Weights of a small transformer language model.
Size: 10 layers, 5 heads of 128, MLP 2560 squared ReLU, vocabulary 16367, 70.1M parameters.
Training: a variant of Muon for these matrices, 693M tokens, 10498 steps.
Each number is 128 + 24 x the weight over its row's rms, rounded and kept within 0 to 255. Layers, rows and columns count from 0. Numbers have three digits each. The size before them is the row's rms in percent of the matrix's.

# layer 3 MLP up, 2560x640, rms 0.194, rows 1826-2236, columns 544-575
097:126160116168105132096142142148144159135137101117143148097158131095114144148151126128127159131145
097:136132097109109097131106163152099097139113122113131179114106135074120169124108149128138110078119
100:156087133096114077114132174119110100126135142104140130128098123131176174088134139101137099157096
094:141133136160125138123108152124166127131142124115195126113112115135114173150137145168119143115091
086:149147117127148115147123142110143116112123124157152146129117110150095164142120086123090090137151
104:134147119114154091094124095103171143106170137111108120122116176127115126137106098161113105136139
105:124117138140109123126182162088098148143157123124138123126065158128149160139091132165124154125137
103:129156144152118155189079167167152080127088184148140123109116111168092121078140142117143121127166
089:143115113109155078121129165120104182125123133136147114112142140132202145097129144120101126123134
094:154115153123173095169145173161148080086093117137147126139071120158127123124145158133077082153099
088:091162116165159099179137103159127117126118144143157132134127105153105123128123121123122092160132
099:111123124128175082176133133103169134141117144179178118129137113148080122126117159142153168122165
098:057068115139182098143100155117138152177082100168151120134152145116121120136120134137100140141078
093:131104102089158139168132159143116133129123098092095135115128135123160155077091144139123114099173
105:094133149134089139166135088113114141105126139078117143146097170161110168129112190135084138192112
109:104095117145144138121163102097139117129077130115089115123166131104117085147111164138092161147144
105:145106140128099113116173121150181078158121148144121146109109137139102114137123136095101120135087
088:088110114128115151120143122112150099118130104183190099136119125139148118099148142125095155131108
104:129164112127152110104101130108100128111131159175149144114135129172130108132119083115160100145155
098:109087125133111178170170180140184148115174143114106126090129095129076131160099180113116167155134
099:116150151192142158146138114104130142130130155149141140109146138122143122114126141113132122130099
100:144108139121119077122135097138129150131130116124119131127080071126125143149144086110099166097123
093:133109075119123109128128111133129128132146103106117070107130119088108160135121116164179148134136
105:131136094119142114127142121109132093132108130111110128129116141123152127117104159096159150140113
093:123157111112118149107123139131184134131104075123161146115136141171103145108135110158117179124128
099:102161112129109141073145113111161118116147151194117122101117148137131146106136134162122148108152
112:103142154148114134129163138144122124110161102116118111179126108116130108101106158125124098150092
102:124138126098111155080112113141095077134144139118148128109157114102104154130132077122145153133119
096:144121081123142083137116107150151178143132093145121103142132121125142147151148142121086181118087
087:115124163115148144133151131159110135079124147159152072107107157177164111100113162107105131148131
094:078105092140104148093111127109140122106151155088099135120128159127131140119167128153092117118083
097:144125156163100148084133116135124117142120122140103116110126138151157162095124148139096137138096
088:178085122116140138135130115115132143157113140144104136133105128182121125159152131106158158152132
101:121161122078125135160140117116152085127098168101148135073118141104131128169124136143124142098109
098:130123156109134123125185101116125112127120109158095121133120104151141121147090098109130131141117
095:129156092119151122122135137108114098120144145136123142166106192133137120147090171121172103185059
101:122129131160113156139142140148097156093168129128110134087092128099150082148117144079163130122163
105:116121133140121110113073164087099127133134100163148090118111088142138085156080148140106125113086
127:105131133149147145102083140081139145072116065142096149122116127137119108143143160083121120125103
098:102142126151131102162172121106174126105096179112140168099137098122103102140125129124107127124127
099:148068139167134130172094138117131106131136103131108111084147106138100115089152111125140116110137
103:135094083114140128092115115115156114145157141138116104111145128147129110148127113115118141109137
090:128119163057117073151135135144090126142109146136174132132128210114135122130096129147112109143150
104:108129089161126124100100170160136062100081158095142133108087132131153149159127147098124136159162
097:133125069141097135094122071139102115142094134089116101148127171139104148108082133118108147131085
107:115180125151123117082141109149102146091151145134137133076168144137157115133164113141103160128146
103:132124109118130158122164083180149107072109119170097138117091152143130114142077143138141153113139
103:094117119145138134126084142141116147143112178112092154144119142146105123121125184138108158115120
103:098133105105194122138144173140140138086109102111079118108140155136189132107105139138158151102112
101:108088157112097077143121177133121089125146168125150099072156098127142149133114123105157155131132
101:153132102175143093144164151060136133111117150094175170099116093155152134196131148077121126147127
101:126137112115121080111137169156165122103138131190102132156099133133135146151148142132151102107133
100:127115117112126104169142142168138130097155092168121178064113136129090107134172126091107100110165
098:137104115117121074111139105096162095185143103115100119080135107135146128165129139082097148097086
104:101120100155136117084123149086131121147125160159069139107154168120134080149132162133136108116153
099:137147093135126138178095151163160133129144132144095124153151107163123104109175113109139119128166
100:124115128132118161127151134112138154149150129165132140089119131140149143135143092066146128130131
099:105104134158143136168118131132141175121153119147126149129144140162133138113100153146088137122094
108:146133147145132121086134125109109147104168155152164143140174147167153112108142116116093147104142
090:113131170159113080151084134132140154127175155114132166133122150109108161128080144153120114131169
103:125160140111138168139142172161083163105134136121112112135155159134079134142143126125101130120095
101:139151086122148136132090105111142104130112124080155122134127141092123127115133111123116093105138
097:138096130144118099096119138112162132157144125153196176135109119151139126087157109149158129112089
097:096150129141136152140117163109117125102168095115126105120141151108110080121180146143116118142147
091:127048115115150094122093130079090113111129137071113127076147101127083143133171168165138141086114
094:107133144128137170104121090103127120091146161152094150112158124125164133153114107119115138145105
105:175112136102109157143166123142092157155160087169128147104098127106159144166120091095126111155121
098:116140148129142109097139110135088106182159117130119120129079130143163084075120130164165153114140
094:117136160116119146117171141078118150147158139087179108115142115096140080133124167121123121103111
096:135123116124111068150122125111128134138150147168124120139138140077100138147124096134156157099125
106:121104083142124113106116134132130132125134093121131155094091150157165106125106145132132135108110
089:131145143149131120136150115149119151140144170111110113159137113115108119171130134130140127129151
095:137120217124126109134117128169141133141146106106161154128135130091097105097159106143134129131108
100:154125085130144105143138145131140124108149116146194112148131101153137133106102130132137121182138
093:163140129139100158126101134142080098149104124092147102156084136082112121105094087117156120121140
085:150164145121124109133177122122097128120133111122172143082138149129129131144178114157134102109144
095:133128124150130099177095161137115144102068136096111123172124115133136167087116164140138157129173
094:084119124159144113134156131135095149122129140120119109099160097145123128129148158140104133135122
107:135167120142147141099121123117112123105131102121166122119142098106146126187127116156144118151118
088:154105113145143138115114125162120129130189129139141129154126143092123135114093120108131090087128
099:110120140137115112106093165159113149159090123138123169148148132145130079130096160151137143153132
097:148132129169134104114083150086134138122136121142095114143120126147120136126109108132122125127106
108:150104119134143139140141104161140109136118139100077169124154175105129123159109123119160097101097
100:115144156132096121137171106125125140127119143132170134177140104127135133137122138160162115161150
096:127138128099152141129117159141170157081127112126124119126148133137116102129081105155127146071090
102:097106141130180167127140168121150136121102157162130119094148088133147125095107120137153126118178
094:108103133155110148131121167089144130145112141107149146111120114117177131156159150130110121142155
107:108146136141126119125113116103137122119116143153161082114136147124122097110156118082103157134089
124:068122150130114147120160144155142108140136101103096127168152169127096134131118136111159163164143
097:085100100142174180170129149120122119129136109128156131118119168078116101107148055095121103132115
109:112126103139126146117143146137201136152152131118120156151155146115091154134099158188109131126113
097:130125136106110129162093117167146137117159135092108108117116159157108160114146128115123145157143
118:142162145152172123102090188146129121162166111131119093131145145115130155137132119115083150139152
100:121161118123139137158128116127149085130141116153090100094108116138170116115158129134160150076142
094:110162100150127084113126150144108116136173139135116146135140108159102134125132173148167148104093
107:104136117095154113096140085100147171165116108122159122122103151110114131100142122101100130096106
098:101116101183123166107129142135143066144157127085147108092070126131138170144101127116140150081088
096:126150114148118147135102134117097142145145107087092175176140131112145109138136119164161157117132
104:150107147077086150118142119165094151148126112132108121153164137142140131125116136113114117149150
090:141118117119152118076056165133114128162120098107134122109137102141124155108134114126122118131146
102:101116113118153144151103181159125115125158097175128137149131113106149127132160150136141140116139
094:147112178113153139109135129137129095143103117162140130124115127154144131113124120151107111124123
113:100115118132103136148107141155126154150106135090138129136151134100109156121127088160133094120112
091:116150128118167127105144119095134169108127137115148145139146092135119162140118146134139084071100
099:073131136153149118097136094106102134119128127121143119144149116129079080117119121118163142053170
097:140118173092101125156115143122122158106131137103109163165098094107137154080139104161127138141101
098:191120122162133147117127138136146108142122098165126143166089150134137157118163141138183127144154
097:119104131101131098098147095107097118157098155102145152153122122130154145127162123136108173135104
097:107093115095115133086137118149131137108106094113186105094110152133159083130134100116149121125096
098:135135100095102095117142114149154113091133132125116132126140127118154139120144146162157147137139
095:139136143134137120158133132119112110127190146129137183118100137175101118147131111074185124144134
102:117165142158117088136120121153164144132136153191143129102083162136123143132125128095128146143126
104:154112168100127119122110101155134153137115159159164121129142123138120157125147161145129175164121
094:124145167109180106155144166132169101124122116136090141130132138105104134108190141114106084161130
102:122105116081116096170150141153162167163166127119103131168121137135122127131126187096132182103098
100:148135109121122102129125090107104139126159134156120142128141124123093137127091142128126132073085
109:101126129121121146101110161103169161148107118151131123113166110130141154143121136119130117156144
100:139107116136108159168144153150146128141141144142130164114164187111075114147107140148152107129122
099:138111132112134083133102122175152139129119172120104152138136166142133144130155122126089140135116
100:121158151082100140143156139117194080165115114090161104112093111164116094121088110107110137134170
097:153132129128159134138164155106142110147140146140152130144094094094137141146153139186130142159109
107:146128086142120102131100137073153093132148142093174153141097160152121102148143136145122110159081
092:185121123169112122142071130175135126150122125138146121127109148102127166137150125137129064110129
097:132134126127089113148154183095110119127131125123098119178106135115138146124160120119134126148154
120:120129126093130141111179184146133154133161157122103093117129118116123129150144141116133131156088
097:149131168119155163137129126106118162140096086156158166165130119129099090134153123149185115087112
101:185107114110138125135103124137102122119093111177064122105117149132131059153098152150106110138110
099:173157161182112145090140130135152134101123147139069154170109120116133151179153123093105145104135
097:121187127148122147116105166150155122163133166128137156101113113117151132163140164119127096176145
093:126092121091075099107128125151114133107126142145140121139170096155110107129077150099130158174147
094:110138144103135128117103144093090125149195126126104114125119108100132115109149169141141097117090
096:094106119099121137135143121121171112136152143150148151084106142133156121130120103129136148153113
099:149148140135103091113143102134137175148160129135163109143082125123156124115139118121097129142156
103:128169119124120111113106110114104115099147138129123191170112130125143062105119110117122151113135
093:117125131150125114128134129088138165125134116104156171124143132156123101182120146095097068073114
096:170124127153149089091086109138140143144169139135126139114103083133135137135169139188142121135136
104:151106142140064140125118105145191135160128132109099120107124120082158104136118097128101203120163
091:148135132112175127127137150133159149129126131140199127100178132161141127126112107170116149097102
087:169160134122155109133134124147095153114103157118147137154155118109088133096132104172114166130132
103:133107071124118138156151146127129157084167121139093126147161132134077097118124164093075108112126
084:136124136124133114084122155083171113121119103070101158153107097157108150127153126209139124160103
087:127149136167136146150128140120197176135126155126127101098176143161109097100172119123110125153095
102:138150106106097150114151152126075113139135135138121152104137099123169122150179098095131069107124
099:119137150106108165131130124108149111106166093126144114146106127160119086095116089105156154130138
106:129140143152161132131160109168084125099133156121142086137162162159132105110106155120146106164157
107:122095169088133114072155151053118134138119147182071108115110063126121116104104098141119124142090
095:121153139140108168123171130111126171139164127187101098160138144148093167137176108145100139143135
101:087121061148139114070149142070129103144113098142135121105111160125137152106105153152074101135092
094:179107132109105097123128122093113120124130132122128115089046148135099090178101121145132151150106
101:153155122160138087093129137136160134081123127170161164175158115128084109130109133124113136158153
100:093092147132136112130113147063114179143149170140143136113087130122117145164108086089153107127111
093:127144147145114118148081156147122128152069139156145143138115107121108170168158127128094098112159
098:141117105125136105111095174145122132110150125135142096143163116109148138122109101162123162147121
092:137103125124112100119125149110085157128156129168145146123108085121126128114143075148103087109130
094:174114101168121139173149123165100120097180133100155166140105138135126139133165105102132145148135
095:168134098078138151168113154121104118122125095124137114131124137086103137102111141149146108127153
111:092103107079157124129121143169098130096100099096122126096109145135112101149146171105100145119066
103:147141131099161123176099128127099159141164110150086103072111099089120121094065142116151081133080
101:132147123137117125138156128152125133062102123097079164154141141130121116110163125124116101149164
102:141084097113140167107129158110131110147117082142099125151166110108148102161116133129128085122153
100:186098125174152138154110121125119150120159162111126093174142150134132120138143139138160115109139
093:166094111114172171117108133132107151122139118152123134088111109142126147109165154113107082190152
091:101124092109138131129136138147107107096113118141115093163134146140122137127168199129076128140103
095:102095093118163075107125127160098095153079141145096132151129161135102125135099118122174151110152
094:139137132112160130115175089134138102152128134142122102098135115126190132121109139130157140126117
095:158169110144115121155102133133138090148149138153131139148133138100130105156114135134100121147107
100:082153141093117124083130156108130114120163111146146126111129116156141146122106123125116157163150
098:166142108112171105050135127150113127142137114087150081178123101143153134099124131142118108156131
090:062091143115100104135162169180133143096119168058096116108148140099112166147167130154147135148125
108:136134151122109111056122111176170121143116105117098136140106134112093175157116112138101117160094
095:107147114115121156179136067139132135125129137132140135141132126165116140170135134087128140069169
105:120073153121131149084145138158073168130137092117100122127156076158144104162158137134083144138136
111:119126145109167096147134123140132147108115150152069155077095135111121132130093099113130118111149
103:127126186137122093113129121103114140093161133177131165154178116174098116117176067116138112143124
093:131093158158145149115075136118176150137119099150156119122154122079152129122151156119119135118125
092:126136118126132174117174130086096094129131064082168141117064162117133062109102073136103111127164
104:144121120173154079140118122136123165093136129174133114134084123127096106115123158104135158134129
097:081087152147104150109113105119138091129112153155095128110136130101128123122124170086112144123127
096:112123155158143129092161117150158070118095153123156113127151104102109109096139112125104199115072
105:109146130147154152145095142079136123139119122174132155126112141115180190119143142135089100116083
090:121131083143159102140141121122140140136156162118153112108185124128135113135172105101160144080117
096:173156135130176108092114095099176159083146173133153158141122143102109150098111111142115125140180
098:150093139156146111151102117126050196147154135091184102134136112138137120135101101085115125153094
114:117154141124136086149168119139128076123123122121140133129088150170102150114159154128159153112080
102:139102103114165147128161156120086131136138145137148125127180122118140129130121166122174143105116
106:100137150123098140153137149153140092134120142071088142122121132185110115156182116131139061116083
095:103123100139106077152080109132096106169128128155129109144129136101128156140142061138161185127110
101:140108149099146159125126147146119140132102129133117120132119176172138136148148109146111131141171
099:170166136159173124117089120159147109107113123125112058149203135131157183136070117135144112112126
098:135134126173155151105134124124093081114124101143154158107136126089186099153090103096130151121125
097:150148105113138140147146135107126119147120151092130108139115112135127155125137136132136172130154
108:146140086131104148094102157156110131075143118128118150147106152149137093151152131139105099135153
091:111117139108125097128173125118085153121169139044148137081106125138154126106158162127174112151122
103:123134126139067093130068147122101144120153127135146131130129102138123112115185147185089152122104
107:133111136137096125114181153124102085095158138133103205118081143132123109136117124139139128129139
094:112117101109171147144145122154133136137142163123131081108153130216101087141154125117111171141141
100:116107096126120097086136157191176162157106161154136108123097133118103108113101130178108160163097
095:162102155097134124118136170123178122144127140110143123180148138153162180158134075139143118085116
099:086134089112080140104067121113103114148143150118126099131090141108132123114151138139147116161128
105:124140094123130120131163100150128138147120179096119147083100090131084128100121107127138169137165
099:171094119131134173159147124101124128092151148134140121146112164112119108121139108139127133213112
097:152131123171154188139126130142151124091177124117133112161121160111131087101137117147142148163076
104:091109108148125161125151154119123169136097124099132120141151087117148113126188135153081179144103
100:117133078128105109146162138117141102116148149129147075140112046085102166100114109153136146120130
117:128105136080178124116126117100160149137121127189142150160093141133136120129127159138089140135097
101:123142159204132101148143137128092120095120104128108145127161102137162086128130110145188095114162
092:124136100095187140130128148157163106169132072135150124120137134102131151123147156100084190102149
105:155162142146124132118098153143143129137134166128160117124071151118149116133120120136110156122129
102:049108150114119120160142149172111105086162127137119104108170119168112075133178119117091081153110
108:118135141171119140150135121143121151118176138149131116126126110118133130125137120156127155168114
106:087094157097137178150131199115116092177159109161145153125120126138174169141148079133131116136167
092:131148112092153108126169086123127106130169131117086134101118126144126152108136097130127130113121
106:099102099116149089171086130144163134101150132154111132150134061102104096165140097124114106140140
099:099087158116146143142135087111103101118062131110081124127087123112169144115111159150102123098127
093:097137128084091127110131080124158140145145141171104120108189147101113106122183165161166120154138
095:090111112114152171122109119100138147112141136101143106170115137131132177121092137132098104131139
093:115112105112118115121152157095080149119115131087152105113141059180163110134123105128114127120161
094:153119112086117123148127107139131130123170126124116119118106142123143150079149148129131134139177
091:112145114155165184126097085101122115094139116115140059176095140110108140107137131095136136126129
097:154104140099123101114164083126096111167125093147122110118138113115137121119124083137147138105063
104:125093106147135091172068139133089104129119133129147118081108195121158126120113105159149091110121
110:149112123124084170092158167140154128093145123131101128110131115105134104171147172168160141160101
099:128113129116082072108166081144104098094118159159119139123131147140079154129112125099118127107120
101:100190151148123135150148193177147104108142090097149082131153113138175101134113130152127151158147
115:125202149092137132141092145105110126120102141106135134141103152118113108139128128128077102109106
106:152144133101086131106164187107138121115085138156126115139157080121110122129078169122168100133129
097:114159138095057133122155136151108129099112151125132112126112132121110128145078121141084144123137
101:088090110116120149120119133101177141140137135125121102107135136124088157143150121144151126135129
106:137106122129137137145083108139120103145135112143134125111110118148137142120131127106101103124127
093:143120160162147140121092094135117134161150108138140151118116149117139162122158153107163057149068
098:124117103169144114119141104114152087124072098125102114108107093125100130155146169125114136124094
118:119064147131103138116097135144104162106134061100137150109122096165113095105130145114120142155123
100:126115095122144129141098091126073136104126132124087142132083145154148130145074143117112186146133
096:140111145145137123137138171137093111108142128134147143108105115161156141076138159130119155165107
100:143141130102137096116098155160150125124117147104177102120137104145149177152113126110102113142132
110:160138091132140143166135103149134112144144118115119173130135162107096079126146120121138078158128
097:132128125095137153104123143122140088155126163106156109154120142116139128119133117155143148132112
108:089179142124124123129093154115133159141170216095117107112155154158116108134130121132070061174174
095:156094149134155131157171126162149153136146147114172105132125138128149170108151163137138103104106
107:131102143146110143147111133146118145114150123108148145120112133142147125106152095151147142084125
090:136112137126125130097154138106158088128133108115141099085133114160117091100098128137100149156168
100:109093086186141176139129111107156138107132126142100176085136111112114101130121136115133160137107
099:113140148102150087112164126112132158114155107122132135161106129148148119128141088138119145137094
097:119143142119139146141146133120152152138132091118136124161130117141124113136120131089159076104084
103:129116103177116179084143157095157141157122175142116111131136159132110218161096105138133160165138
099:153164116144135142115108127130110115141107126125099103116146156153112172150133127132110139094110
098:080089141103148141141120126070174132125138117142143086128129102121112097182108140069098124119136
097:092150163123141149078141105126155149163107150120123094135105133115079142144132112126157115109152
096:129177091091187128157129121119141128150106147139109101160147119137114152133127153118087184134133
101:104113091157140141127108161114162101093116119119135105181126140116118122136102145128121115098144
103:108129147111150145124144151115141069112137103195178137073166112117088149136138109136117153112111
096:136100134101167082150090118139137121132132154136127111125132155113124147143124083101174124108112
093:150144137176074118131145099138140122118180141107137065130126096111132090138077166150149127107138
103:171148085130150127109123129122086093141111112176133121135121138151152139170145084090119129113159
091:109139119146117120110143147151149144136121123128116126162125131136073132148127109074147097161114
098:081102080110144105134160149120128109098129120091120133120158112093124153187093091136103158142106
103:122103149125133165108126158123099120102135114155132100092130113156137165113087176125120109159158
089:135089098127142092148072123147167132092116135119156149075121120119124144102109076132139119146129
099:086083125117123135160121167119141156160109117076153081127171140114141106135138087150139128101112
100:076091125133137148123147147160106156117147169134155133128166086101131089139159114118095137146118
102:133091102114129137142112165176139126108150164118152158103131107138130143183101142110117127144133
109:106136069151148110130130127151122122141130114125160153149113140150162118118148127131122129115144
098:133154121101145151120157120166149093138126133110140102141157178096114142141158154130082119131153
106:132131123114127101111111157119103144135164143143151119132152110120161134107130113139118136122103
104:137135152134100104106122114139073169118133153128124156109103190125130127107119107155135136150082
110:124100127116137139172130162108162151150108074125166134152142105106120166128130091138139111144133
095:078102131123150092100116144113124127119174072120140150084143125092119151097142176167107112130109
092:144142093116132094105134118143109105181151178143091077124164146113121093075138128148105131147104
110:136083148128135144086147108152177137148102147146135106100085119086123099127133104170148134124106
099:147099136133151100119125165126117127119141151109178108120128140118151131091140168164100174123129
101:117128124121131088200141123116136127138106110150095125159183093109141103122168119124137130165140
107:128115103124126127098154121116088138119103129132121125169100141176149098135099154126106134125137
093:131124120114141109133093143126102134090120104130117138143160147128144166129116140148131098096105
106:138142147120108104184135117158115135105098135118138155127160153111125138136097150107085137120143
090:113127134135116108116153128101104120107124127094174123152122104171120141112114160150124122039124
106:109113121108116106126158130136134128183144121161132123085129100068087107137130157117168148136136
103:102163157118116146125163124181148153112148141156097124133127131147156134117149110115132127137084
098:121117134127108079100117132133134098087121128144144088149125130148175145087094106145144140121130
103:117146112122112120086161158130110108123142163141134120150109130127127082182132140077148086146164
101:131146150132133137183121174164133160144129157124115162114073108114199122113119124124175119075153
108:088125124138142104134147123159140103096131107146141147116111163136121166131149121128149133100057
098:124078113168140144138102174114161085149155123131111122146136174118169128127137133154109101127163
094:133158105171164112113069101120169075096149125134093163091136144156092085088102115133131129138095
102:121134139130078127141093144094158065098087137125106139135122133141103114126128125070134114129122
090:120147143165091116114116129172123132087128148107164162116146114136127116147140168134078121109158
104:131132173101144100160133069119119120120142126160133149105122143117120113124121071129115100124138
107:128119102165111114136129152128159143131121138107080111154138114114118107102100126120108127097074
104:150123126154099130133084125089121149175099140112140139104124122122149144126210094138143183199114
098:148131111114175126119101133137169143097124123116183133130100095155143103131129157126142163164113
098:133104130109169103140132126113139138174136121141163115119125133129125089116137147103116085119089
086:104111119126099131118122091118142121139109129147114101113149101131132126154093097125117144121147
100:104138168117125123127094092147141141109135135099136108109169101156085136110161159118111146153099
091:152111081157152160129137164161136146134110155155115151154136140086136142131158110143086173116150
102:139128126111169138115117154147141119143109131112183134122119113144130147122146126151105139148167
098:137146120127120120147137124140128114079140102110129168109098125128126077154166130112152121133150
101:125094112132100129104163141101123102141079121107138114155148143148153120128138115098123173139130
097:104149138166148101152106080081124140106122155119143135149177129120135161166119085117102102122136
089:091118165122134146108120145148146090154151141136102104073189132140078140103138075132125142170147
094:111077138160180127134148145103162103098114138083120098109111129118133147152127101152105116138115
105:161103107103128109158099134129135145120161088136166152135120121123156108139148139114133147120151
092:143124124140124125154135117148149120125141125172136105121131114103135184143070114125120163157133
115:127116118114131182124140104120126109143129139136146150128109134121144145149076140163135173129128
106:134112142160122083116153169125134089101150115187137101127122161154153134159166134103123158091165
106:100136129141107127150146135094119131146183174116156154134117119122139096144130109132107088141156
099:144122120137170184104146175098143166110076140147146073107136103059189111158125139142156159147132
118:130119129117108133147155130098124083190150137137133104148124139130098133119118112175138173136152
098:127204114126116097116114151133157092132121119161146164134088130122130155133105104118118106128121
094:104091112144138123135127118107156133084094097153125133130165106132137126155169127117116094137121
096:105142094112126120149114092131180126120151160109149108155113192135140113122149134126109127118061
095:144073124137183150130085122112110137136108132084133140161138121104094128113138169099172138137049
094:107119119139083125111104078148119084154125114135123169160160166121130112153159179125158117130110
107:093126136145122143148100136120121129108166152159145159109130157162165097142121120101113134115133
102:113133108126158152142114131148150111149135153121099137126116130081079094131119141139132115103150
107:124132086126100133140174137123119128162141128103154104125097110112149137112107130128088138143124
104:128132110071109088160147137097114086098088119145170170137126114112138116133102131123133128152149
101:136123131137182127124078107090127119108130151073131130091076116165125161124146122171121126162122
098:142171114120096164163158136114137145120168105107125142115099141109164109162120122147150132122153
099:105097177174104128172128137164124171104150172101122128095146103131125130117144111106132178164132
102:143097138095132152140132136123118097102113135090101100161118116135121153053085110093113132097077
097:128171131152099115130142146090090147132146126148149129114157143135163151179143151141157114148134
101:155154105123155101121127112159169144124120130098119145106123108156129181125152140135117103136097
092:131095121143143127119133111127152137106164116187136106098145094149133164151125130111099129100167
108:155163132176148124090096173105133130089126121122115153119117115127125145072136138090120123124162
101:117069114114143129144140100093145101162118114171130102128145101133146153103100092139124122113123
110:104117137134127083137122116113089139117123109152095156161154114140154122149115090138117125155129
100:122075081183120146133165143143130181120100175119088107136114149109130129123107147111116154105135
106:137163134112108148145083097151105107173106184121143109147160160131134162151103093112149156133165
108:110066107134144199139143093116142179117131126113129096123184077098114151117125164159092168163124
104:111110169127128165146147132075151156142125111123064199088160138117117158158116110118135137135108
105:127138097118114123143125117103164085111111162134137123127101133114071122111122153128132094144104
085:139144117113165109158141154130202121107118166139114127128144130153141110160227161175106125149157
095:088150145112143093150133147156103109170147144129132138131134133147136095108124114183079117095114
101:141160147142156125110113137172163118092089134132147115140101127106115115171157099132165152141167
106:083122078177126130155121150121147173155151135106142100102117171105145096125142116114105109134126
106:113147142139149176184125173162139124083116173125161142110130109126164127170145105154141133098135
095:150094111128125071157099091118104103178121151135127136091135146112121137103139096126143080158136
101:114142109127110113137098169148141100129116109138114153135126120138098131135143122149105107171106
095:172148110141136116138134129160146118123129151103126121125107132117118094113161144141100110132127
096:151137136109126086126104138090120134180120132118163129159138152131165164158179127095105093116136
102:173146121107120117104146166124152124103127127118132141110151153115195136135145137150117121162099
102:091109135099109130109147129174140127104116125135111108144109132099115107145140157143115084168112
092:097141148110141134104119108136113132131096151117164136125137076172150121154127137120129133157126
100:130144154123134168158139143108128144102124135157125138117127133130130157155104132092123164085114
087:109123091142109147111143149099123085127164125142115094141134114099164123130139152156102124155124
107:143142111059131136157093126094136098154103149113108098129128123102127116069139111129097134207116
100:096131127132142140104112152128101072124155137122125148179112208133158135111132171150091110127120
095:141090149087122159129162091123145151116137109133139149083137132130193132112145132166091155081118
107:143116135140136065108137119108116124126108117116191136100094121135127148135156161106137131106118
098:117112108110160177207125119171165111093144139114152126118144151109160103116135153119076123081165
100:101122126051184124153120145091166116180106140136136155127152121110132144161128092096079129105125
097:137113116178110151151166123137132126119161122097139135140115112105168105116137121119090126131110
102:122083119151131161155077143150132111131107109127149143111161138187161132148117142098150135134125
097:152108145114156198169167124128144123105095130165126159150135082111082110149198121143121138087160
093:108135109138119138123123098120149188153174098137122109170099085073111125124124144159138099121093
112:107078101141143150154134140101101104075122153168119135103133124128079149139109156166136090104098
099:136107150100105126136129208148127120157104112100120127122116136097121165110122145143126137154164
098:119138107115163153117125104143155126147132125144137124126159142128120117155133067153150151146155
097:169148111113148143123129113117127119135121136127105133148174110136138115113160083190153124106088
099:131139117135138139137142081133067117132102090130150132119105104100173118099164109124132128169112
091:121108102098150079116141151161107118092131102109136108127131139117130106130138146142134108138143
112:127096113140156145168162141117147124077115133126105142140146122136163108158121141085119122127164
106:093138118076139145120160150114180127119119132094121121132148156114142119092145103169093121128152
097:101179122147134088140093112156163112134123136124140099113098122072104137115148119125144145095138
102:117107158126103127158142124128153145158136163149126146137124110143140137142095101152067145116133
102:116082156103155070113136118149105134090140122122158124149107116152098105088100099129120144163092
107:102167102166153107155182116115120167145125139117122071121140144116107137152129154101135171129164
101:144178146118168132087120138150151115186125155135139103109111141143144119115121095149126173110122
091:164114160086101082137155127146042154118129128113107125128174134097070173138138166129140154144069
089:099146135136139122127117137100132169137149114108115093123110127151120131143104098163154203152142
109:100139136132155113125133139185131131115099119118170109088157131127105096148136106143123127098157
098:101128162130157100091156155089163108098127076181143173122143152121137127143151111157118125124127
094:136109160139127124116177126151098081103099123093128142116121137086105138121121107095101130103133
099:151129163150116156175068153152174113138115099148136156156097129111052130117108111148133078078109
102:124092086117140147126150111121137130153156100145108112125124157122084144125114130144160129145136
099:123094080140110130107068146114132156123109147094125148159115112133147114167129171131117143132122
099:112137124195124125118163082130172130095125113100111126156182137195092118176219136129154134093110
100:106107097119123111115090147100119088099139151182157143141137099088166105109175118145110122105144
121:121141108116094127106129077132085122195098119151106103130144157176126102113146117062176128124135
127:091122086131161121089105138140152078108117153156117124106126129121128108135138091130116142134138
091:163127112146143088099141128128129127136098120119094085144108145121121146122165140114141120154099
106:122118111137118124123168121131140064117131145168102134163114156127107152145131114131160110137116
104:140101102143126129149149101126097099120166103108121126136158129152098115141112109097157165145131
108:099131132169099146088143149118142118112091106159096144131120172105142102104100125161109101108150
100:166133153198119114105098135138124127101114141116155123132162100142122106127162171147123139119137
104:126128123116119122109108187147154123132136123129149129137112134136102108077181140131112108107146
090:086138100107126124146148145142101165170092147112108124122141091125118123146123105140176124134137
106:133112127097152117099153125095131148120163084129106139137141110093131121145117162119205131134127
097:123199104156147108131124153094154123132113114163172098151137139133072121134119144116108149138098
094:145132177158130133150095120108101103124119134116122145085140144147123142155129183118111112116093
099:116148142155123155117110109108141141142129135101101122192163115103140125116138116137172163136087
104:157122159132163133130148135147158112088127137110095127146087125115093111146092165156118146119122
104:168206133141140153166117135126147146162122162174094132145122105120115145147135125138144122111133
101:125084132109111162149157108120119147128145120133108127137119154168130111134064155122125119086117
110:078156122126112088141145136094118108157129117156104169152127151129118163114117175109143148085093
108:147101101138104150097164136123149142092108135173145106116117114073188102150132141129151136139139
093:141138163134144121163096098119112137138126141127120152141151169178120139126149055116136116149105
104:144115123115164119159153114106120127121176119122152111093118143090148144142137120111172137161103
106:118167132101114098135141108129126127090137134159100119119169095139107153142141162132117103124158
098:120133145181131168086158102108120102149124149136141114137171175152109193153177140130100133109118
101:109126079113140113100124109120121122118115108171163131115137132108120155061179125109113103112087
111:126113162184109119132108113106113143122137165145154123146119102114138153145105170116148107123171
109:157120072129128105138111127132138118128144130140138148117140092083106127122155125149120129140086
099:131153148124116099177125166069124121155121142126168109156084131105101126125119155174149161122123
105:134149114108121104129124132137125092141115108107128103135159161147141123153154134124105109103120
105:123116119117156134177114116110125113127099163112154159093123159129108121151165158117112099149103
105:132134145150135121119165100162114154141107182120094111179107130123097160122169127132127050133123
094:111092114125124100164123126144109122137151117150145131138110089132128129108132096124123086122184
088:147124118094110116141123088110069104177149125135098130117149108147119153107105114117136087111080
096:113117135114153172076134127080116145130129158177126103150202129106187120139111143089124120140104
108:101111102091121137130143099154125095132121090097158067104068100110125138129095080140096125135124
101:139154112127141127155113131102129143126131120121136155153086130115156132105133103108145158174126